{"norm_place": "pre", "norm_eps": 1e-05, "parallel_block": false, "init_std_o": 0.0}
Each number is 500 + 40 x the weight over its row's rms, rounded and kept within 0 to 999. Layers, rows and columns count from 0. Numbers have three digits each. The size before them is the row's rms in percent of the matrix's.

# layer 10 MLP down (transposed), 704x256, rms 0.028, rows 683-703, columns 0-31
104:544521517483521519527454498549486483453521520511575506453501466507492487463484458464499569537506
099:561514453524485482500497480506495508503468536491548526498504530496502456560476569514497503481527
104:481495471567499503482481478533550532468427461511508551488548407482526550472556552475458543569482
100:523505519539434485571527437506493482507563575544500541519479480467530515482526482479595407536430
100:444488519528473490566571489572415519511506557561580454508492492461497463540507531504503455447524
095:505542564468486493443525451462504548493486504456450540454495531513533487483516504454481427462507
098:491485480522561423520505444508571552528522479450453547575590488475360507467496513450477616470506
104:433494551522454485491554467507501543537508483462531450493509472504550473548555518533519468479459
101:430519488505445493584541501489479481465539479471483482534414573562503464474468482524555516494550
104:516507464506486411515509534500504485440423554532481507491499461556530512606448463536527542467461
102:531546530475521487521463525536442498517460501459485544482477462503482505617528498461476547482552
096:435541476520499480538526468544458482479498551526553481533548515494487414504494479537473448559514
099:494466493547548464463442468501519518432541496520507540518513543509541545428502524462615485489463
103:446467476563500485506560587558502572461498490497497517539522441567523447531453525504428521497479
096:498540526523526512582472497506485509554441452543561556521482502483498560521551501502487480535476
106:514514481486503605446508547458501424514504417489473519445460500493400478451518607455502497490505
104:418495546494456516497563506581513518524494398451499548499503483490570438461491500532526486444523
093:453483561490445502543479541518515484500502513527489511495499420432567511475493494490502455497476
103:506464542509505517457517463467527457532525416500452460441500485570540507559520515581474428449477
102:515521490457454470499540508502611455559583444504495474546489500546507572488488547489576479467483
096:470532505529502462475462495513481495518559504538424489432497395443508587556544474578530536503541
# layer 10 MLP gate, 704x256, rms 0.0789, rows 684-703, columns 0-31
103:430440509439500496490538488528481458482492480484551454456523564545486546474529499512385482452514
109:445539484489499478572541513515544510477467432452498478491488605482489459465476521494455479554541
103:469499443544514493470501525505509497514481492465502413520465481496532478555534525525424425527535
101:474508455489418446504515445541502447480480552533497501511487565508538476531491504500485467448451
097:464534482468528521511509508533515422512473539442448586497483492510532571487452491503481481511491
103:511458508498499509466486550402453502445467496501583525495523491489475562547475500524488515522452
101:460505474466517554531541548563517499585547434514408429543498478494493500487484540504552537454550
104:491593553522442533479488535451486495516408430468511483468481411538498465482473528551492405607523
101:507501430478537523459456535546527483436573526442529557523488504535486463518485468502464481558584
103:486501542507549523548451466512512502464439431498545455507475539498527441494478526371463438529524
105:508484449496521415522555511532492513498491474444512521535439546428501538520502458481531462576546
105:534494450524335510499499509542563496493538505485469549539443445443392458564504412460469459510557
102:506515507512558496523503474523467562454504473490586486459465485475444438486509572512539473476517
097:546527517491535470438505464518510514545494425508477529513515519477450515467487522479485371556569
107:497518510543559502491588570494514466513487512510541464457554477461537496516573476496486443449521
099:494445504496495497526540522507497543492581549486478511507491516548510464469524493468481491488459
089:502521532451557479509535448452474551516471483539468563528468525487410551455531527499573583558499
100:502464502567499520571541482501500541506553505424487472472504535492492473489471480493535446457532
098:541470461526599537570467470475488549543485426420477457464517524507511418506466480458501495543549
101:516534574498539633479482400553474515546528500504498481501530504466534534522494516526508419523538
# layer 10 MLP up, 704x256, rms 0.0822, rows 684-703, columns 0-31
098:502561512542501431488468529512449541516444552565502486523506526521547482540487543473494506551508
105:462512497514469500459518489462501526463442421479478485525504479488501517500528514535517499543496
101:540519515521454476491450446475507465535565456494496580474501504481461484469420510519501479471471
100:506528443414524530549491503500463505563470475495512471462448556557470497445450508488469507438455
095:534373525498492434496462412513555492482422516476534504506483463460512474546558437524565469581486
096:482520543489490523507506481481529519488523469395542488552493518536460510416445491498485521554493
102:456471585503495469487507552556486465471448554539477460479539516451524525517493474530569451455567
099:512477474514527454506464531549568508446498551505475527500540506532487471556518471478535516494515
100:476453449491501423510539467472469579457481480500525450511408432628469464537477464467542451541449
105:497585580452512467545496444512462514536533451549479522499477536498483535527519509532505501542479
098:497439500526603538399489495500483451530569496439528512514425463544502460464517471483558585448542
101:491491417503573422538492559468581447491525575509534501474410452464500478538538534523550407507486
106:449542568441515491448452506494506465498490465402499474543498582461493538522435484534531459564541
096:581534500550455519536554508545560537500506461476551452521471531443494510456512579469474502523543
108:563550439395449521502478582525532459490505527515583518504485525522481464478532534511496538542468
104:386521510510597491528494510489434512547466490503491524449528452462566569506502516526423451527462
093:514540559460515554461472456510537442457520501446493453512490607556467442564497451545565464478585
101:477541495503527582497454519463449497528449553512434505508488483543575407481486552439549500493536
104:468497485498564549466524520524561479462448507479406450550503497521468477420545493461411380511444
097:583429503523499505517526598482463478436449537502424465553490533460500551538545512531477423456552